Part of a small language model's weights: width 768.
Each number is 500 + 40 x the weight over its row's rms, rounded and kept within 0 to 999. Layers, rows and columns count from 0. Numbers have three digits each. The size before them is the row's rms in percent of the matrix's.

# gate: layer 3 MLP gate, 2048x768, rms 0.0207, rows 771-856, columns 576-623
# up: layer 3 MLP up, 2048x768, rms 0.0201, rows 771-856, columns 576-623
# down: layer 3 MLP down (transposed), 2048x768, rms 0.0173, rows 771-855, columns 576-623
gate771 094:470465503563451524537447501419518495501480584489512476452492476467540555558494481473498472493480519498516461511528539530473427460455485576462513
up771 091:539464508522511552511559547478478498496459543490477504483476546477560506524495418496536461504565453533505558593495512500505439510451478499467470
down771 093:530495523468554560488577497426468483481479517429475526472460598539546424466513457566553512501515511581476538522508493520498514467477513522482476
gate772 106:557477558499487477457470477514576553530570527522529527440487475422492527537452507551491559566442508507561532502510446534499481508476496454550489
up772 102:485565529455497539494488486470497436463443516519610493560482567519530531524546555408501486450518428467503532491483514522488561480484474562528514
down772 100:487551486531445575489467461493471485524412465489539512454499490472511531500466554459399539522435466509485576522470420531492484565482512616492529
gate773 105:548449508561425457502546490535592487567462516483540480487510453437510502489483505486444486494481455445537474473579543487554452546577508572525567
up773 103:445515589499495504424464540480480567473518511474526574501453424517471519519502485503520453493529474512514504524522489441503562484498472447456474
down773 103:504433549497483544496493471572507533486574495447525541513494493420480537462446527494572531527564492548451553523588484515482492500477497504477459
gate774 101:482531542435533480485383408464493511488527508512465519442472589512460539500512384434496544466526492493425435463510500430599466545520545527457458
up774 100:491406511480468472473458423456414474499477503467424453494499543445488437499518476458503526496490476496567433519501542528507518524491486494398446
down774 100:442465521509485447494432488494534514533535449461512492477498559476463385460508514458484496484516491463507519534445550550501536494557402425551539
gate775 098:572543598484494479497469522554561434481482458511510516494490536498616517407486516476545480507509451507431492474458532488493501422504510552493556
up775 099:492500564545480550500510468475477535441575463490465547464481447468554525439473519534540527543545529483506470502491482562482481557429511505513517
down775 099:542512525562453541477527488488506499440430474493525546465540490541513463514452563513496539528490441490490515500509412520484507518500448471485510
gate776 108:447489506566520490515464396445497516537463475532443422455461446489465551495497521429429484559507457461501503465489560483494540416463490503460508
up776 107:509501514454479503557448468530481505512442497411475481490530489524522465505570546456443576515536510470503497487461504530585469427438564591524477
down776 108:586434561469484459491522502536525493527471523458483488532469426579467526517474489460495534524411539482482502478483569435455512480477475461556523
gate777 099:483489470419526513505491529597521446474448481481474494429502442485429457448432545491456422518491502468479557487513537518526436442527455502491470
up777 102:472506462496522539519583469521582520562554492492571505499520536471455530476481535453410518484512405471472493368490535529564492505565481535535525
down777 099:408515432441460480532459535520515491582457470556496460454452493507476431532462501476587509515509516527564570520525477492506512540519497431520479
gate778 101:457511512530556510466460542462457495499527556521591470543432535526458502527538404446467569498510533525464491509525487466524460507493507564488511
up778 100:516497525535467517529450529453483547477520530543494502562417574495460496592604466491536538497457499490483523441474462464455466525430523590537481
down778 099:458457441537488490559565511509549493536516483470508506553489519512407413484517518495476522506471492502420435472485549511469449447472539514496505
gate779 100:559551519475473543529454451458578490526527476514533416510469455481521539465437455499458502472443418505430486475408478457474486497520470550480541
up779 097:498499503555505453430480506457447528563560445476481432545479521460465533460484439482504501479467442575569528493452561474535458550456479473507525
down779 097:511526476501443524525458486489586491462476449467482507465480467467542554450546493489492508494428485422463543506529510514471447470468518528570600
gate780 093:541501491441596535484496508482492476502522569575582502532462450460456518418513499508546514475509512544440513482496442505535483478431398483464492
up780 098:501437490509544467486494472540442479536460513532490434445514518507505483487475467519478525479597493524533524513469529429506496513516551500607478
down780 097:568603542491489526496518573437512509563546464465545541539548533527507582493470552509461537495525518432494525565563479493540467458521466519486517
gate781 104:521438482433527516525530559510515473524511506529530494531466497453526478443431474516464498496503527445507480584459500554512479495511436494509556
up781 102:547495505493445568521562495521500535498471436538479479537509519456494556515480540445521494511457569451501508409501562516488513415462459522552496
down781 103:458496527501526512595491515461473505489502480483517506481512563553487437502442615509469466476545537516473433489490464542526518433450511498543461
gate782 105:561578528543492488464511412539481477539541572451526550518481539523489474427458553462403589544526498479498503428454489578492454438491517536505487
up782 102:549532473494522465493436450525410486545507554480523500568483508511490485509482482555488504518465479476510469490557548529517528477493538494551489
down782 101:492451538469553542506547488486527495467457472499506499540499500466571423503492474491508509576564455485513488547609481436497474471455478520511430
gate783 101:423494455499477543523456558504485509457522527513481574475443563498554514423562430477541484507426493504472493430505511444494528496457446422468464
up783 096:512545478492462563501452513488487442477501462515583566567521468537545498452552411503527511507498485511475499493435431537499519502488555432511496
down783 099:502611496478484541600499541519503496480535574545458406461502519471487492528482564511536418435557492538550455520516493466501480583438512544481505
gate784 093:418519461470568495465568523538453540522476472501557449498395508534471474510488466437502476502540529503505545467473427532531469512463507461529499
up784 104:636513540477508419464513574517517445526542477509465561560485522472555477575473530558523512546504506492467516491478490495508509512514487491513458
down784 098:408496462520505522514532521527483502492468546530512434476517495417446555507503455469548412415469475545403500556481475517437540464503480506556551
gate785 095:509581603479461452514437468461422569475496468463502492451482501553443491574563491446407557510453582483523479508415485556567504423470485531472531
up785 099:506477519470436583518504573535586470515494478460468480551526563531510503525487490495535486493517474493489553544583485528478541529548513537452500
down785 096:475510513491475460485492507524515520574507491501511482474530485523541487507515515491502470445424446518494612479478519544510489535562429488412449
gate786 096:491548511465499504510409499421482457444437557513549513510559460509492477475561471480531469486434481439484469348555493475525507558458465517497510
up786 100:523509478445585547480506478504579525444426486551618586499509469518469483498465516493569530418526479508458519459526487557507484472580502586485502
down786 101:459462563527557482491534535488557541475513489438485439511486525524537474485494526486487473518424505573558488527541461455497526551479492601388548
gate787 091:467606555496553481602572505553507506473558499473562512552531560452512492508501477499455447454562531504488428497418526471411476540497558469519514
up787 095:467532518522506529441485446422460545474509491444508553471532524405502498534539545501472494441513493476468525470511468535435499481467482535561526
down787 094:455535479501510493482442465497488584445483539516480471479511511494497472490506476531504436552536585544495468493486462477545467462466472488459465
gate788 101:548475436488467518422476497494574402542472485502508479499508541467540551501561438487465514445504494508486551452510540405488453463488501504517476
up788 103:496423473550462527480486527523524481520497502459491392495550457489495489528556489522489467472515458516531524530539543468509461478460470521567518
down788 103:439511434493522503515487606605532426515519520486471475542555440475494459508556479512461510509535461511529484523458611518538476517445464543553437
gate789 098:539419524571517535421499492535496497496538463452542533445534424483522513510508457435408488528525511475479414565504456517426502430494477516553512
up789 103:528498487497545475553536497494491518465566507594443533571487491533511539461529517468484448517496556519545475483471533540505495508562403499572524
down789 101:487432522557524410552454474568446500548504526443444526510465506537592551453512503417477492580463521477430438523488434497529577463489471434485522
gate790 104:423451488486551504498522536488516519455465449460547470490511423407505471488506513422521560583513538496528485527444495537528496516516473461424527
up790 109:489535551493484417580534444480463569422594501440430506500534521533505469483528508534392584476479502547525470500450444465435480428518498477509547
down790 106:576468484534448508488444475471555531507423602492522548508530576565499479524578484517488498471442554516505480495502498489505523527479565462502469
gate791 109:476501446503500490482504475512458457490536448484432562497498497526511543535502495520483529399473452524503546496491365511627423450510476610523492
up791 109:516479503477471475531462526503483470520478555531440549521492498567482559523509483547496488359479526489554452573517487500468470460526445608446478
down791 105:457483427481555559555527493543476486452441444490511508565495524568599427494536558531403515421495503434508474469504470471544478419526512586509580
gate792 098:500501514474538485447522501525439470517546480487470509529529510531545501519566460541424519476463489510439518509583513536490480584541546496539521
up792 102:462544587477528563506417421522469428502481561456523486450519469385475460462462443503534471476557441462508488533447534439484454485536436501526523
down792 101:568437537513532480487432542394467463462451475511466472462551460473495503476470478455412446538375494539424527522551426568463486599470540459523508
gate793 097:531493605524471505531451463544518535538506502545545574465403458497478456477509507509499495481537464445470530458527513504500499457472492516500504
up793 095:507465533525523523484445443519445527463493506481506489555462450464481423478521518512491553471478496478442533452508476553555492477468434528439509
down793 097:556519512469553521536547494554515386506466502523498534540519450580482398593488448455489443517489517448416548530464457483537498536405514521527438
gate794 101:480575502468517562501472508559499517479468566602513478560491482541424481488516538466493503545531457453437530466461526519553569521512475540498531
up794 102:474484526511488481566463431475466536514547519546482477495522475546500498527414481445497494559530510582512531542511537528540554549469441403423520
down794 101:465476483513496469530479470521412521478498515540429544555471479454494559480501471482464505469552500499439556522452518497422535487441528522469534
gate795 103:447442540431548536495513496444476533513506473501476498518422537472450514482479521526535520515617520478422446501479487509512537513557496629439483
up795 100:511497524543456460525453493454491521533450477538467498423471428496519568531488477492534454508478511462517556502497585523510509625529479486484458
down795 101:486452501514540536526500502482433550506455481514524481485495524530502608467498480465530481523606469553476472473498474505472501552557531526405535
gate796 099:513551471471413556520469507469469477483528410511580515458488544502495554498501535483462574501453437512485495535467542549543481482457448503494497
up796 099:489524509523477506514461528481520427476544469571505560568554554543511516540546517523458446551476465499559472488472446476514493498515518536486444
down796 101:540490506575525509509403516480465520516479489474518592500505485461464620554510450540496581493477444444491525524474527571435433474529451520415430
gate797 098:421427467533526434541480508507497490488483585487505516532464460500417509542446469468463487550538462454549453528484499460494437501505520485498498
up797 100:533412473457519482545484444454515572523520420460476500487568520444472526487535476475445450536465477549505457469446451473532515535483442515473512
down797 101:468471482472513517508479456427429475525510450461448544488573521523568516593519529493443505536362496530522506584470478540513512430486490546542516
gate798 095:529552465488498459500387443454510468498409456502522483519560458503514513410478476545510479471516524497466527532486504457481499489508447519542468
up798 093:555460484521537516535483526470494439511503507431540570446475450412478456623522496463443555528562512557429478483541520421499519541459497478563552
down798 095:493445477461479534471561503539437549520544533466511528540419454493469446494494484417452493545452443507497498474538507493498509418453545508497498
gate799 108:555472574559529441470518426576372539513522483488457498563534476518516535582524508523439447578538536430501533555438537584468469501517506557538514
up799 110:501498471470596540501442463482511476540489473478525499485492430530457485473473509467472510553471532501494578503447543521466494438442484451558543
down799 107:567543478468563437435587378534495498415485485494422477453566462581595469542474562511458460546527515497510526532467481513512527489500484551573577
gate800 096:479518507474554529527459540367464546573548520451587468418418523474450547490417465508524496427503499483463492473553523491418457508540517511484508
up800 093:466424483567508518454496542512450487534441514523496518529492488438545508516546467441500446508468500545476502557456499502495533458444540518594531
down800 094:483486502544472500511461544442463495404446547510514489486483512463529519514474540479514453493557532515507492538452525539476542466499481534602515
gate801 103:518496538557521441493560473467521470502493539432454531464441513536439537503497492540492484572415511377449547469475489531438449468494569610485500
up801 102:571430461546443506505572478513506460472454545497512473589455448480519468524459537513521531487481496462486532585516506494539552441502531474599520
down801 101:429462520546417505511501478487480456535478564542547461570473495524501490483385485523490536559499432516554600530522464454501457429517481491524498
gate802 104:428518508503555565450492496473483462536462449478528563554486417481504501449522567534546536483491493504447413497473514589542519490511446511501466
up802 103:510474525473515444540430420452481493476434493469473550540465484472481519518436480514470450484482480502496511457496585473540480500518449538554428
down802 106:497447580551490490512567413468444464398531480516574522491422501507550506506513476489502480473518596521461509543494441481500497389477527511493522
gate803 095:580532478561556501507434462496577524491486579510509468514499432475492473525460491545524495511497499460520598487491504517503482478492454547535512
up803 098:449429405485517469480463500479543492473513443568452521521431453472474480502496484484480557476493479527446560548513530517571467531523431454480468
down803 097:522545518486484517539520478534532508473539504515407445525527500532487494459458503534523524489505531465510472542449558525480504498500432497473543
gate804 108:505568515496422510470433552506534521484439519508504498463509509425474530520497508517492534474551520416523535523536478488462511511587496561460563
up804 103:546542571495492566521509520530543456535480502467502479553541502522535437521517592515541515498556519458517483504490522507533471480529516516472557
down804 096:452518508483566453505504487498450479540554495505565522475485512506518390496486487501494522528524490500468556430492483522537475466571498458496447
gate805 098:514538544463506567508487499439511538481510564471564496452455492430552450507511431514529451449472484450450502476562470489509486439473534546527599
up805 094:433578520436480502482479488527518537519524491457465548577552499489523443517525497558498479497493529480486507513466494497536482459503512474548504
down805 096:469524479460464469521470477467510517559490423460501549571574484545499477420526481539527554488377485517501539541511557531556507488480449417512513
gate806 110:479458444461532566541543460471491441543513442466513472500431498492493470509475485451480474518499449519537537549516396508575460543458544480563460
up806 100:524561565550508530523444552508477465541508514477490452435536506533462548543502487509504427456498549416447469556533511542439521513504532541464493
down806 095:519469382440448512487511486482452539511515494499555489529435546437538621485452500501471517517499474482472483449521398483553505526507505524422480
gate807 096:483497498543512428487530508531548539508514467515567423422400466468495520472494519490444476505517509530523475563509497550442431503510462434546532
up807 093:504561479509570521500557468460495523476518465515484469531462524489486459538451493555533443589511526529449554560512487499493531483442482461509527
down807 095:514503504488536506542509428463553486500436542555441471486539479511491475528456477541454558478491533499441574526499557548429536512465442515480573
gate808 102:489517506589513506444421573517348511533439516538537596481524494407528559500445478581508543461491439547476514544538488484466505456480530452482463
up808 104:459424493420561543515522475551543569554625483503476478508499511554482506486489505549416480435537529577522535477532494496482475463506438499546406
down808 105:463473547499457519553530516498588474498593514543511519482521538537466479501464533513493416507457498527550454513525509472427503490517518548487421
gate809 102:494512476490514506487476510528437441526508480490548472582494490435507533504482483470467558491577463529467487488459512447537524484576458499500436
up809 100:556551505546450569524478510594516577507511499449484476530462535506526474605458518463460479525526494516450510551417506462517478445529459514503512
down809 098:526555497538497482525420572545510518480472575543540506446474563458523535543514513442531504530513509536538466548542518498486541495561552474527598
gate810 101:539465529547503506491443483462468471441489616462568522527506495465469536519566394534495466553524522501518464450555505524537526481510512467558508
up810 103:515510531514483449453514540487497428496513489515505529485422562446465535507453472479521435529516534480502523531472394516487504534547427484481531
down810 102:474534520500521453558455533477506503465528510498475478559475485452541422524458496547471498477551500505437473583422419499461473539543465532443421
gate811 100:514478503558411447579476502508537497522507556505529482489522509504495456494515490545471468508465518591468494475474521513465516470503536487439543
up811 096:488513503514532438372500471448447469485503566519548485450499481402471488447462535480467528515516506448549497518503523446496505576475484508556514
down811 095:514505463535484499527467517466419434521443503536550526528475540505523401490523497522500423525522450451506534491476515525501519540476518547482437
gate812 099:447447480497544463457480494437475514554564440471451475541582437496413501449588484473510468469491575552477450446480450570509463526463500495525497
up812 103:441506462464500460501540528506543612451466529515487477520556467462518531495478552495516467438523497539501573535510505543494505447528504553492449
down812 102:568438453496437534455544496468488466435487483491535440462497478513468417496510466446524532483527560446517534591465518489500487522533511437541452
gate813 099:519489488570561486517427525503525443438538593534548473492514580473565498446516452498517436408522468505473474518529515605512485515565435506511554
up813 101:497517459512506559586488476500547545518440489511424594543545460477521550477486479516493494522540457532495563558515547446487504508460539517461494
down813 100:454566555489459529518524544447496459529453480468555457463518507467501414545482493457486550417510553552498545558524448498518512477531499517428498
gate814 099:511442544525474472545433511542461545600455546558471543453508477504474476468476479486420507527484523502517519534538469508469459526490562537457450
up814 099:581497470516399515507586547609490475521484421488442483553429493521509540492484492488502449565515432483458504447444460480512494501484498543487497
down814 100:540522494494434479504503477608459474511582523481499511504534498511478411395480546523444529492467485457447532513510510508559503478433482583476442
gate815 095:456487455542478524494481443386547492555537526581499511482527488479522486427454445509434441520575542564504516470475488497498551461534553489518500
up815 092:483402493436538501456534504475459419530419538499580478509464502481482504564491558461522500487527524481486470541575507574472475471484566506503583
down815 096:513464480487543397482484513504485460507434535500539510488520458531491602535523471574458498462493502554482473485468489527547485532487525497493537
gate816 095:528471471529380477544416465479551469495468486583487488456462471433531517534463579546563531505460512441538510569493568526524557510463454522526528
up816 100:508519515463469481584495564482588528491551553537541483590475520508556475487557495449447500483494431487528525519513506553530569503514483568446529
down816 101:587522582484515541532524458479563426433528498463498499539528541458488451524475478509508526431495484498398499415524497534444425481485525489534527
gate817 096:531487548472436524451482467454451544494537483537485494413531472482491517500504548537598523489483434473496446465501535546548474555533499559542560
up817 095:543496506528501526487475519471517440493464443530505474551438432479519530525541484439500428555501432478480494593532496448444473457538482546489505
down817 094:497529489467497487535436464532472507482481501496507528563509530485376533563504547422508532510478495496515527499456513511496466425534472539534505
gate818 101:516385455477524476478484452453458501536447454543473485473407504448477521535614512453448475475527501438554518554509472377494530536543494529498496
up818 100:475534479406516521545414501515460468490522529411526467511472524494537498549449481541472550545559499467514532490489445529457526457476527466473506
down818 102:528554510491525503486539517480573476546515474495515509483502480486523594528483507522508537479419513487522540471543591573506498479457511499552553
gate819 097:516562520466488482494508522521441486455552513431489563486495424512421470450543509484448488567475460509535498439459500489484533445522526495506449
up819 096:468566537488541497484483523498501532441443504532490535559557453546505559533511466474525534422462428523513551571513484504503496445602501466517457
down819 100:458461567565492488508430530532458447499555506510415554509516468463436507488504505522479593526500503426444492489567489482556504486517529467536424
gate820 097:449499515471496542502539505466521424433546473517486578528385464487502445541443467516536561478433496521509469450556496444456460445522514466520502
up820 088:475458577583504451545446423492519470507399524487540442492493464430437548515508523512492545484574480459509488491457528539555475563515543613558541
down820 091:445470544511464487473510527476467525432523430658521573517481512525442374486555470506510527527521484455576447426579484466461467503484521544586497
gate821 102:504531491509501564486517502517510424508528529504486477496434530521452512466511553501487456506449555427492506553536466624518512541553518479455456
up821 102:550506433508475509495507507476548454506464482487509469477512547562485489489517467497442502536469494457398442500475573509508529510527508513496492
down821 102:537520482558533495518533494479505432551498472441508493500434504524459357532459496392393454507500484433483470432462509516552486526496471514469541
gate822 104:501507445436524483497534414531446488461518487517529552527508462463459573473428522552475495542394455513496488520481482509478513485575490580506461
up822 097:499488449503599511553483510536458489503504503460498420570546514496459438492459502497473478578489451570469432551555415415421473520489491541490479
down822 100:432479513611526449470509500515472505496558490466512485505469473490467367519533508484477514448604456480456463528515540468495514484436529459510499
gate823 122:483438483500470530433576429504453520535501506468512504494438522482564518480555387500423537406520458484492512485513563496483495489508558587532599
up823 114:548525530503500453479483489560498490473519546437548549567474541475595526546434561518464542527531479456585515562535465503509497525494473463470571
down823 117:489591530469410510484445475486489489505519531474516528515490468389488534507504471424531479558438523527531518474476491479522509510468468488511486
gate824 100:499513520504503506525530519502553528485522507512456474483586511538405470478432511525513474508533447481541480471467487539426501512506495458602477
up824 098:493487465564536478506446480513528486489455556498466561510454546479475495505529516502499479550431529552473515502518471503475501504499498484402476
down824 099:534516563507459440493485486564438581467478513536584501508575464543510548505463569461473495484570519500512542522471542523509492446535438565437579
gate825 112:507547466599562470478530523500546497528458500494543458525443484506475560537574486513500471455466495497522479511562587545482551552583439563550548
up825 104:550453445574556502546575568554593461480499512474489471561503439541445588482546492500573488509415479509508469512534502567424492513529472533524564
down825 103:443509537478485442551497453533430577445486528413505479531547484466499416560513483444480556473537516460506528473477439497501565459490526394466483
gate826 110:439470469453471528517475411452418556478496443533552497452437497522482527493481554477514441536488479523544477503511501429546550565497443476484477
up826 106:462532499520525462476456470546458512515516484483509533503462461457371477497495512494520417494500524461457503502507509516548467403434528489448511
down826 103:451496469484522480519506455427483540534549388521474505390547452499505456498533526507521487439505535585483579521529467372595544511488485464448532
gate827 101:458510555543540449535523544504510334504539528481474499469511532464479458536535486479506484493500535535471541449529480491554499560505504487517477
up827 102:507474511439498541480446513506483492479512509477506479496443558484518471574534506520493541511432497553553490541524424504490495482462489499480531
down827 102:495502483481479566524487458512446503495557493415504455516426488437454492509569508529455499558481433491535475447483541471488489510571486543453468
gate828 095:521514581536455502492515468559477485481462484481518484527563501501489430494464446531483497519478418500492495458547513507485508511500454495473525
up828 097:528498492416521520469445494502453482479534482428509442551522510519480480545514561422507518547514478466455561456487555509472506579588533491558504
down828 093:501486569555495517479481493426451507509489497583568533470530492513592623453515581492489486469448543528529502550605458509472495499478448518374542
gate829 100:496516503506518440492542543449511436536531539530479480524483513508490497482457501446544476567428517578482484477485466438528518544458477511505497
up829 102:507518517500517410487490543489463521495388547478456501483592516452494537582469504478497518517507459473476451537559511520513549490536447500508442
down829 104:519561508517448495528451505566460419499476530446542517456539542509466518552509434553475512531528502530482533509469508559479480466447470540541440
gate830 104:451507489490471464535467499508413512521466557519567505464468477496475491462532500482471414509539446486436533509546472507491507426493461473456492
up830 104:458525525502507467562458609476437505476406473399446496420493507543497481473528503462509478462537434467542469527488490558449478496455535509554523
down830 102:549486449561505550526533510420475512543483459518505427529468581441526526499486516507510468494463500519377470458443508566467501481539487511523470
gate831 122:450500480527519524507498533507523500538432546561524485467413515504493512565463444454463484466482530573497559513493494505557464539543500548481482
up831 115:504409484512401486482518427502477522445480478557512515549460476439469482524463544506498527516474507547621548447477464503514524544521479480526511
down831 109:486446501436458585441561491509513533446506500468520486524466528433524457500495516514441548496597465540501577460481457495503481525467512427508488
gate832 101:505529553574513474549506509474504494518526488505587464468487488456503532461492497387465554469469502519474530436547519518475517409539479502461546
up832 099:493533507496467487549433539473551435526481390495514564551531527476536524503479454502520486495464437443502490477490523534478523482525462500457471
down832 100:541487546495573556484467477553531451476508461503498532550480503492520543501583476541493502431549481563530511449521541463506527488531451488449445
gate833 089:408469479507475545436492485509472509518524523513544492506451459540492553558525520544494460525522444459537521414484462533529560534535499480484445
up833 087:497512435430492524506425496451564494470499504413555544522473463478506451490459479513543427609484487493484523433547497504449500459473489510487570
down833 089:531453491488557502496524536498496525458486576474512507524500497470565474460540407504508436500442443504529492404501455443490493476538509567553534
gate834 101:511499391506496513534468480476538422494540475458501496522494529524585518520450469507458521561468514483447503465476490564490511475477535492482381
up834 099:482456431496485505554547500519463487549415458479510464546516526480486524510456509530527456527496535573500505464423466527529533540421590449487552
down834 104:495545551477501497494506487480466545586401550514564479530551426485540446525488510478459478532448457517516529542488562561528548544560480490510572
gate835 097:608550535463439526512527460459552493557597408546486464428509504486528547516499456510494475634531508413528529483494488487560509527407445465506525
up835 095:495473528476504566481468506479521491551485505562441437473482489524551484515489410537517480456470586444549494462450501546479557492517484459451522
down835 097:466479510506459493490523473465598523590538486526462392522456536536507421540471415465563462491504516472402457518520433503410568476499431513490522
gate836 095:429505486521542460402529449504499518526515401508503482519514498450474488562436499500541456525471509532474446548494551537511537501473557557488469
up836 091:431512465439504448507540530476540434491526477615614428496553530547470448438485461576450540465450443534525464546456511450535432464437453551520522
down836 094:506505430459431482581480485472512423438593469510533509438468485466527446419460525518455479492438499468567467532478510484489489465518513466502506
gate837 099:558580454555513442568535479533514574581523456517461587484460525568448493524497435508492438478552489499508490515522477449488520508513514493472549
up837 103:417520450446488399483477467484498462574476486477469504467468567430566493541481525486539521540476521505447479496467447546497533543547517465473580
down837 102:567486535480579474503597424498445505538476430439505493523493454493575490488530503510484474557517451462472505449487489573502541519481496429441575
gate838 097:482504589577560466519477503519473535503478550566457495521478507479521513530534441540484542471495496499457438442428567486464495473513562539504518
up838 097:445453433484527541473548507456479503477532479479517480528467490460543485523421542511478526481508466572534543546503501441506464558522517372458538
down838 099:509479500515451546529411499454444481570484424432547474485515500473511580496560508470448482496401476474516544483525470471512443503529492470457517
gate839 104:430482509541470499520568530484527525601491533484430445508494538476466520487457463459502488460537469483565481547506484510450496497479499486458578
up839 099:530526440560548481589522488446489521517512549470516536516491461467504480522551478492520518520532598553475503500518457526508489570451417452539522
down839 099:513474454453564508543543523473528575467462551521478521526534478487480465491558541570524568528472516546499450504552543527569465478389533504547471
gate840 094:553516454462433538459512432466519467593499508518496567555456546505439480499518407443464455548491462463528567481512539462514551561558542532437493
up840 091:514477535585527520486541502581458532473441530494499499516509396524517469481454571571510477479470542501524480513531486539499461502536463547491538
down840 092:524540527574510559428483497535545564584528512515460443462490479462460457523500513528491525502471504453500491504508512530494434490474466458466540
gate841 093:513521505517430477541534458505503498528552425489476430509499549499484527461597508563475519486535547410513460429538572509524454527490520517481451
up841 096:525529491462489533542466474435507438433519496463422461547547522500475437551498511438476487500452545458441570570576474514538459525529493563444540
down841 098:486510568432452616491481553465506459466451525474519488460531459497499408526409559443480469469470490509425566516503467504476560489546494448529525
gate842 103:444471429433546509526479543471597455523541539500443520441532507523468580492495492473415571528420479477469457591454506434442472494520596506520476
up842 102:558512562577456537519491464464444568497602506429481528479469504561547466527532485533494522508524501510564561459490476499515460484480393526486450
down842 100:506605514441563461508444550504569421564535420514514533496463475432505574474499484549522530524516468448549622452479500548493457478503446465520512
gate843 097:529520464529515422452477459517477466531530529487513532539451565514470575454494529500430469447516452528504549531469503444560531556534457494523385
up843 097:471498506548487461475502473459475498512473415482486483386499472547537543500423595445439457501498432469512553490545473610492561489546409560491525
down843 096:513518496563434499509496504451495518515472456476517505448536452424500589447476575452487496532424427539538466554434497538500532557538435493544482
gate844 097:476577502489447557479473560560437556481464431461416538549471463489484534478538516501578407525526522510505472535553446536495459489534507432505591
up844 099:522509500514485469480525478441497476467556476465473500472448552507490504509475474453550536518475507468446514489434510494427526520516471482561507
down844 100:493422468529505599466536564498508502519479537442549480538514560477455541438585483485462506481542506496452508500477419528537561517526490522490508
gate845 099:493471524562453508530528471486473451490490508459487569503449390488503538498438473543494444452533502487596512493456577446524552494521444531529517
up845 096:526535550534539552497444513479572380525442539542506481524536480511482509551504554558456489507520442453489489482602535512495484526496547498606511
down845 098:578505485534498452431607515481571537532505524542448486497551495565396407503482481525515590498541531496530459547474559493376449545440518542581552
gate846 093:522479590515504485510408438510478522520524511461531530456534515451455488495520461551522490600470549449543585507395477548517552506494461573490462
up846 095:534445456456482500438460514499513499564512536492592569524504551451435474532477438466468499499540489439503535432491509514439532525508584530612480
down846 097:460545503480448522482474557516469487469512408470506477562437476472506440502501520439426477506570553561475485482454519504540533501488531491515530
gate847 099:553476610493477528497475460409512502603521474520512507449470479499559507462543432512494449447554534513482464478486568449443470468514488566510489
up847 095:528527515442444522534563465439479520525513474424465480506432471513491475434586472526432485485552491528522443463524532547521517474493539500488442
down847 096:507522521495548571453593463453530506528479530569453417473474522495493492482524458538492547487480504500540478458491514531458499460466451463432496
gate848 097:493470486487513444511465520457466511396451555449520435525476517506535524531550521545540513383494518545487494488548474410506535530441437512450513
up848 100:483496434485542517521463518469470536482460594458510466475485519556565441572537530519478480514574507588457537452506544482450571467473471465490540
down848 099:522580471463523482503499530538526526507532472440469504507514582523505689468517484544477499571403543477561400460506476523493497481529542516518482
gate849 102:493509479463543552486452495490546505477540522498497503457527429538520544542504518518498477462502444483536480487525505445539565477429516538475493
up849 102:520537483499486460480572543560461511439495520498484506550478572580521448467505428540435529537457493426488534476445540523503532483500522455486482
down849 102:510424460498540421492508545553430533436533534443499563529418554497556549502527501536526486465524509504549445476508514487482458429492501479499488
gate850 098:425478501508507540515506495557493474503466479501494491537528486472523539519489459540467534497514491525600464460479557525512492454493481504480524
up850 096:521493477546561532530505486502499537497505496497442433482531519456537521525486494500500478494544588430536447507501513520504523477539467463482566
down850 097:498486492602523524487494494585504544494468541541510478544534445528535583471516533484445471567499509448498515555444522603454540504489463453475437
gate851 183:497503535498515502508554541519508513486498532488474537564505474539480479488462465488520494510359485518481420523544498523451478476513512521487517
up851 117:488523412454510495468470489471473542455461517513516483510508501543475492483519518427493519492589555494475540492435498517509549529476522450524484
down851 097:464519546535488520525523525455536495519555494509523568534487523517481639462454491525508509479379493482503462489544532451475480458503552563520529
gate852 101:451453460493551486437540461493466471514509458503504539502505477504508442534575520441466557514467529530568482490507536534522503513470566471473438
up852 104:451459436503491497502522505521500505459516506427478588575502514446460453512534520458547528535485487490525459494488580490522500517488558407537453
down852 103:478537487470559480491546456456471494504448484523484559538562480515443490535559461431496550526414601514505546529494453517525544446428476505493512
gate853 100:509461456474459449519470574530515519512479520515472437595514452505406511504519498554535483475436503493524488488506470492535467531534512477469489
up853 102:513497469496496530513462495525493495465424573456436501531479572491483490499483506533512451451521528562490487541538472545537448422486521496522528
down853 102:434486477556454584479529488457467488497503576508506555492513550517497572459488561523472447555530441506457463542507448489485556510465536474560473
gate854 098:492473486418484581514543577524517553545518479587483471480434461514402459488441509482487495507549457544569446595511386495488431593511487550426379
up854 098:583547510444552492517493511531460508554541430548548524512544498515506498512489425484508573586555480430511495436555564557441541514521518485528377
down854 098:507486542477558546491485489526465505462555475477452482482548550566636455532505462448478512508499483490530518506487460557547524520543443451430581
gate855 102:424450580556498455506453452434461477523477516488479523523440580485548503460538478530522403550499496480491477491498416468512459461477524467521500
up855 101:561454490468439481497493498522499487440443514517529487431567476494438544437493530455453509372484555458483500468511540526532507503478531476494484
down855 100:417412493485424473574460472451535469469452573529463441425544483483527511523560518467561474481529487455463543481391467518504530502517504490471502
gate856 099:531444497476498512511475534527466457604490507514513482461501525488492554457468500525432504567482546532482459502515497562454460503447489514462485
up856 097:499492469444507522450499531502544470513509565524507467540517567504515462453466532556564513507500538481449520506511490509541564555530491521493441